Weights of a small transformer language model.
Size: MLP 512 SwiGLU, vocabulary 8192, 6.69M parameters.
Each number is 500 + 25 x the weight over its row's rms, rounded and kept within 0 to 999. Layers, rows and columns count from 0. Numbers have three digits each. The size before them is the row's rms in percent of the matrix's.

# layer 4 attention output (transposed), 192x192, rms 0.0778, rows 177-191, columns 48-95
099:526531492494505461548476521512547467487477474504560489523496485471509522491506471482526509505471515513495527539511504492540503501475502534468479
097:467529484513520482500526472509453506509492463492532486548494543459477468499497488506516536537486489533504484489486493487499493494494480487497525
106:477496476510480505500538470468496508530531486549499479508497492529505524471483478476534468549503499490558524503502519490492519470470504488522513
111:487515501529486484481519498508534521532484445535465555472505509519489548484501493489460525497510464480461504560518475545473476464466530503502493
099:463495488514531548488502486508506540469497472500506530476510502570528515481483506465526488519520484492502495533463497534453538508530477471541497
090:540510483510507470538498528449517494505491510522523525475546492511505493501514519539510519515469500499491473502524520498494537540480500535497470
103:495478514493510448490489515487493511489483506505474476487460478500497513512483497538522495506487492514478505479490509520496520464483478523505541
104:529524550477477528508474530497491469487545556508515515531493537474491500508488482520510501555499518464504491522507538521473482514522473489477467
100:496497439484510499506506469538460440517500493509524487515508505555503466505522526529477508503459544527471505486544487520515500519502472533484512
098:525528496477504496529518506545507539498471499508486482535489484490517527530513434480489532465508485532522518514476440497511536472491528491525475
098:507492532514518487494448512550495468502524506511474528516529504501483518498496519522529515436494517521520511485508514534499493498453517487484487
098:488479499448525511535508484525464500494513511509517525491479461482528481506518507518502493487545503544514495499473488480503499495491479506516537
107:531514473513497541484465482522485494497571506495524499521471463530524507500494511522469495540445517524423487501490508497480492514474479521525484
093:491480494485536468551502529533484487506457497503511515532498479513535494492557526498487457521483508531506487509490512470545481525444535472511480
100:463469545514507554499512473442486478509535507501456496491480457495491500480517478522453453498533508494524529475500547470442519482461481496483484
# layer 4 attention value, 192x192, rms 0.0603, rows 178-191, columns 48-95
100:504503497506506551501500491471518505519454544515512534471528491508536484489516512530477476505489475508498494521476504491488480509503526534503480
110:521527465536484520502497553526481540496477536468474480521477475539465461485492505496488513485528461464426461502494470516497510493513516504473518
101:535536514503470502514488525437466502553479525461532476519445511493521449528492516533521508482541528484520491497505522482530503475517491516477500
098:466473492502508491444492500501519495497480527500489490509490492473507487524509479528499537463471487483511541486526518543507508520474504529497495
096:493494477431513488502491487502519468518464491483490472515516507488503477507500508523546487521501519471474535511521475500502441495514476490496480
104:517508473554468548510494516508501497526513512487507513545515483540520477498501500467477551491476466521529520513461523475507524501481514482507436
106:482494488562484502480515485457510493518512471534501494477551515496493470498458515528496493454495482509489508481511470506517493503529544578524513
102:513521511493506497484466524493499504481529505469491482493476509455493533488482501523458506487549511510518526502465504492454500483479532491539463
101:464502501484498503482503514462485478526536531523487545508495494509482485496481537499503475499516467512471476482479530446492457522498461488468485
097:471499497529541471516521500445514476522495497484567483523513538499498484483486492505489504531489513509484488520492474450489495495500475461533523
103:476531435536488516512477537488520509514478474534529501503529508487486519497487514503500546518534475503464501530476481493536500489512482513519504
107:494528484508524531525513490465510504535477471510521487450511479535501470507520481441478506504504492484576495544523484496478499537488518530483510
098:511503526508462515525517489467554556453529518505503485491501531462482498476464503482474494495499504450491469529555503486482480504479467485492496
101:476489485531529459509459521520518506489466468491525484508507504496473480501493442518495536517527481494529478483529502493537493499510513482514527
# layer 4 MLP gate, 512x192, rms 0.0831, rows 0-34, columns 48-95
112:531471499494527517473509525496539483534479486504504475504487487493493521491517485526502491513510488493523465513510530530507503553478497489551487
098:462543455460457415488519491494517497486443477495465524543436519474539485488534470502493491510486483462471501504507531481511490511478506514512491
099:490508516523466477500528523493501473477442500495466458526524538514492511513500497501482483511503528498499473516495486515520501553515503507478469
104:511493532487497493488540488537471525509506508496491515552507545497504453483538477505497487485496473489438481554488532503490525507495502490506504
102:536521446516490493511520503535506507486545479503459513521489488507503519494523483532472497518513482516501459493441470488498450528509504497485489
098:478489499490520512487474497518489495477525506525461464511507479543493509512506464513476505468534509500523507501505528540496510517491535519518501
099:534499483554477555498512524505512512479491452469487506509496479454462504496538485501472450501502491525525527497482511516457433491512454488488489
102:488484520502505510514515513548499536508482489500455513524468515486487508493509490531527456518509501480474510545499513509513465522479545472500518
094:519461484502463449486508476466472458473505470490532509513482512508493505462497484498479499509463501498501502492472467506518447522432485453535533
107:519514472471496438525531491547513551497500466490531505469527492509465493527515565531470479503521513479500552497473478518491493506491501529506544
101:535477454531504618454515540544489542482518486499486507537476503518484499515514467532508528474540528507563527497512496483486466532510497512464537
100:511484474503470509476514482492492503454499471487460490509481520513497555558518519508467499491479484503488529444486500480536487495546461502544493
113:532493504487503524535506512515477464504499538517466483476505503469500484541489473455513529480529517491510500470533467524520525509456472507474495
090:494500535475475518516533462471453517504516491535424504509471471502508495465514459481529529494486490473490512478474518493475511516508471517478468
099:500487485463529522515501480559542474483483549535519506498538464468506509470493458504511516495503522517491473512479513586506559504485478516516484
104:539503531493447535515502498522513517477512497488493490517473504533476488557525508506460492498502502507494486498545468469471501498510502522510434
090:544494499508511503491489486492513505492479534503480508493494505454484473522513513488501492488541529511489526469494503508537512524521429531499475
104:481474451503511537505486492503463445488494491509476503475483490483487502514523451538451482459539520510485519529477515488494478510557500504537493
106:515478492450483515531508500536497525499495471471511511464493526497487503537511437512554496537522495509502495526517502496492525498501526506528459
097:515516501506483456469523520492515458501524523512511493475516541490512512492530480522508469528524503475508522510511486479506492475525439499508455
104:496470522491540526497533462510531525475523516487465560500484460467517527476541474485458497514500469447501549499492512475505559526505514486487503
098:467495532496491480526513521496515540482482500492473482504480527527507513518508465479468463480550501493459494548513503523442545504536553524484477
094:466494516489435528458505504502516537481502487502514491542510496507480501565486501529562530504500524512458498557500489497485476515523522509543499
107:461534504547509484488451453544458468496502439528462507475500490470505517486529508505527495483502483507498556532497486496506498476478505523513520
094:543475514551512525480503460500471507490496496525526493536494517517472507493501509514513517490513487476464485514491511539538466527492522458478491
104:495482503489531502489498471468494461523517520507519527483485501537518494530501492476509536487502507519510472473519459480511484485495474477497539
109:473499523523479490516461524488497484505496518516514496494505503521460473510543522462505557578466503479493512556509493510475467533487509506505493
093:449471531480503482500513510507485481514535511524460510493480501468525468522501501500508508544498531514525520536500525515561485465508462488517473
096:500478482446491453504500471490506518495504513486453480466477454457532453493501505521510484502514514502514498484486513441526481447477484489492474
103:504507481493471475508491518490536476520514506497505458477452569496499534515525450536505479497503483483526534510542516520522496477476510479479501
088:498509481506471523557495525527490530514498461525564476496497436525457496531509501468499497503485538472513514496506518479522454481482523424521465
093:514494453503486535513561488487516456484466475521484522517503474467535482554518512442515476491483478498486501478521451447506504490510472463520514
097:493495495558516541485512499452513512525482566502493495499492566539506502495490504518509490550540473513500489492471497497496528523494548510498487
098:509485507556514498486503507514507549475450495450488494511522504477499515557502486482469561435467493496482479502484473462508511489510466495554543
113:502459493489502479500464558533524511486469524490479488502495494472483454510513503503490504503517515473518503520508491536500569518485460477497511
# layer 4 MLP up, 512x192, rms 0.0815, rows 0-33, columns 48-95
113:498501485484527496479500493483546520513496523523541489506414481511486493478501476484532512485525483531506437528502507531453507499463468523520483
102:431528537493496517450522518529514523481474485531504487491515510516506470521474482493513477505502533488544489481490503503522488505529515529524496
100:479589450476504537532429523485480479465541479489530532484531573508500477484483545476498506489498503462509540465502513522535513525544516493512543
102:506492522484506509475498561536537506545496437501449516527433483510505482485472511499491491468508503497488468515505511516525529531483502519469473
091:486510513460471470479485480533526513540489451478470509537502474477502478501505491496494476481489490472491495517541529485513521558467507539515539
105:504480490492505445525539488458505491499488461470472543467502462464443480507463507489508451547470520501499475505501462513490515488508525526483489
102:499516462513514489507513470539487485467487473509490482496544518445482510487477507466484524485458515484509495491503487493525508514509491460520515
103:519512476485452498539522503476492481493480494516483551536497479477500540495492480496444481510502477490478477525509456526516526502493481487528483
097:481496427522476491489513528511502536482516509490470530503512521487486472514493508508509483484512518490515526484493483518461477494430490492473525
103:473445504493560505459479490471529522501525503497478489512524497481483455442499461538492513522536521468542499487500517474498517538481445544465498
100:567483503530528513533491508519486462459504509471523480512505548470466500524458458539514507456513523499490508525526500464498468475491514509512510
101:537508463528499526515484517495514507525504521494540453488505494481488516504531488475543514490455499493470532479516477470487486485488469507497521
115:455529479490495473549502470462481494544501507536545481476487480494491458499486469506541513491467515531524559540509466517507480479447477499525496
096:511563504525438506475498509496497438563522499469490503501486501480517471470580491516467438514489495544486507466522494473479502492537503494484534
103:513499474544430495483510491507527483526445506528494502494574489510475508485506472533553536543508479513484495487460507506497493510516528473503509
098:477453526519506514528484533489475516512484490543472488474531541539530517492493498505510471505502488498517482459468494520466525485462483464503528
097:480446510445494500475496523502524512514456510460486550462486523535498500493478479521519502543540482534528496518448512504530504514517516486491479
099:525494503507523529520541483518491462498544560540517498515446491512465475553562464494501495516540496502506486464510503539481498508570497517477520
106:490533491495536491575548470490458500484525521468431462499518514442508468489493510505497509536484513482524471529485552498492471495470480501525529
104:508516498508490512518470521553502504470472504458473489524528470517524522505529533493487485534502520506511527493497511458498504568525480461483539
107:535517474522492536488474515502495485442495501513509485483483481518461558454472473506529498495467494471472483484480485501466478522521537505468507
095:523551515492542524465524537444491498484530467487541493483507521506458488510484474521485495544462478508497509466487474535564501520483515457505506
092:509510514521478495479490501485503489497523509529525542509499512492542479517512512440507490512514545517519511541494523491521505508472491474482505
098:501515463552439444464478526513536488489489504498524514510494477485508515501528498470451480502520510483498494461468483473527470454499473496490529
101:501512505496520550494527472498548529488473474523462494497490480495488509512504496529454505576510533513522493507509506559484527542543515483474511
108:519475516466518511499517489480491468541491478464477470493467498477558497532506534479505503476480515518498491485445493560467499485507484493505492
102:508486454484474506485468466562508480504541488521489469478495481508510523536503456538464473513503477531477481483491503512516485486472532487489554
097:479473514487482453514513497525478473524550541541533517475518528466520538537527529507529515512518437507463567463514472520507491461463489473477524
100:533494482495470485495501517489524502453502487493506553544532493532478492526485425463517541479503478512468503503513499484468486511506501487491482
110:463457499489538529482513467523489490517523502452488483489488488529514517482492475469508523519507525465470514478475483470493482513523488495508486
091:515523495512492480443502517481487513510532522502528542490520500519518501530506474501474500475498499526558515491490524495470491532485543516488476
099:536535533470538476496488507490481503469481523522486461470478521546503533457474501495509539484453460468493514473517514511497497471552493523462486
100:500538511489488520508489480540492475500476498515500481455529458511486471540491506586475518519505494508497475485511520479515480496475516445479524
091:520457511504508517476493519471498493504497538449510476464502490505527476475506553474527549460484474482502486489449495504485502511474521488540447
# layer 4 MLP down (transposed), 512x192, rms 0.0856, rows 0-33, columns 48-95
111:505543458478543502515535486493490508480482516477534477500530517467470503514489445498564501543461500521532556498494556523455500494541477518507525
099:523483450511489496519535496479473501453525479501522488519462472494462519467485517482508517514492472504468519504469479503476473466486512499474534
104:498507525549507483534480449511498491518497493503494523492497512478501510475508522463499529454487486484527506504467487485550504478457533518493540
102:544507536482458500529551458522552478503493488507538507516523497507475530495466454489517529527532473476546493524521525520570527548503488498523477
097:483470519472504552464492514504489505519517531511519486497457491532526480513498518500565505499467503446509491489552511487466496541473462449495504
103:507487519509520439478516487484485497527505474486484508484500515511503466496529497471467517510490495497453479522513468486461512499512512509474532
097:502474523478467526506485490470458514553531502487500510493502516500520430513496475486471486516529484464483482514486492520489451523522488532531532
099:512463507505515472472494480475522467495505449452478489521483482521523516499542487507529529612526494527467548520522499514465497459559472514515531
098:525457497490482475494490510500488474505479520506505498477499501522499482475526536557445503507515507527486527505542490556533542462500508520500474
104:471485473491528517463516520449516460487464559464436503501512488493498468477530513519540446555483506484484485486492504485461493533513505458493461
094:502538483466509508512506471487469508548455482515478502492509492505485499530503545456553502517495498490505485503486512496496507470532499491513530
101:483508528496486489500480461521513501556500495477530482526537494495449540512519460498497517496500500536562527519535434518485532485474543485557497
102:474524524489462489528502528470493518477540476517482500482465475485477468504485471490498515478501479505517483519503517479523506438503475507448498
095:474521439508447503488520516485520499497500495521466463490495501472509473467546462501541466509484489516504490464482516504485443527497448481496518
104:502539550482461498492505495504473515526482490512507510479517457501568471530453516528463451468501507500574519481492499529557556484504506534490517
102:522483515528529460441483512536542498484509470499493530493523480523516432524503493477558486514521475523507510493506519504520481512495504482529496
096:549500497513499475486484515505460518470516490477504512508501512508507513509553510506496505579471520505493443487519520541533470480503488483475489
102:499529422526499537504492505538519484480504481499518455477516456418488470489520516541502525470481485497472472530514474484523468466494536498482446
100:526504507508502500492488513533530502499542484527519498488455494503463559502483525542445495451456478476492502483485501483507522493518472499488476
095:491510489491495527524473446528510499463507460529493472497509530492512474463463509507565494502554481441540493504496533525452498503536469447494505
104:524531488488510460541495517497466468520466499524486473474525490490502512517528511500492440532557503515498426488485507514492478460436504482502510
102:490471484522531518516512516506467524504513506501561511504505493515505471508514486502474511505477501522483524488511466505445430493530505457502517
094:496495500466533471525479473502473520476514546501525495519502509532416515487490484533503487504474528522556492552524520478533491497485485527465511
101:496521484510460444529502513504517517457529462499488465496488457482455512529498510530513493474472513501495506463500499498517463466475541498454539
099:505473513521479520512481481506488543461472482542496514497524446498455496509524510489495535524453513508474461489472481532512546478522518498474514
105:477469511506488483520494492451486449556469530521493516502509425523501552550521504465541486505484525504521424503488521503477488499506495450534488
093:495510545471517495515456511491464527564501521492476522465485476505497524497509511494441504497537510448520519545515501561523505506489472452518493
097:457506507505503457527486531482504480489529521492533498500471504498486524526515484455482514509493493507505525489519467483451495503521490530461499
102:494565482565497499497493505520469493505498495534496502482472483538530510522482504512470479456490509501496489556487519478495502504493497553488500
104:501475505508489490556548538486495509527540467481484497504489486480467481539511446507557538466514509506518532516564483521440499484509500485479495
097:478536511524498556470489521525471527487510455515489558504492484521442482505513501497531481451532479497498501497525516488485527457463480526453528
101:515545519475495498516497427540487452503523500542534515510523475533510450502505501498524496485515488489492525524513522535514469480571516484505483
103:519482515504477523526496531500476505538458492483475445443453480467515476502471532518533505473489511529511498520490517522486546433477447470530504
094:479517542501520511501495522495520523499503510500483463508482510500514506500509526500492516492525489507490504497476502471506461510477502471477527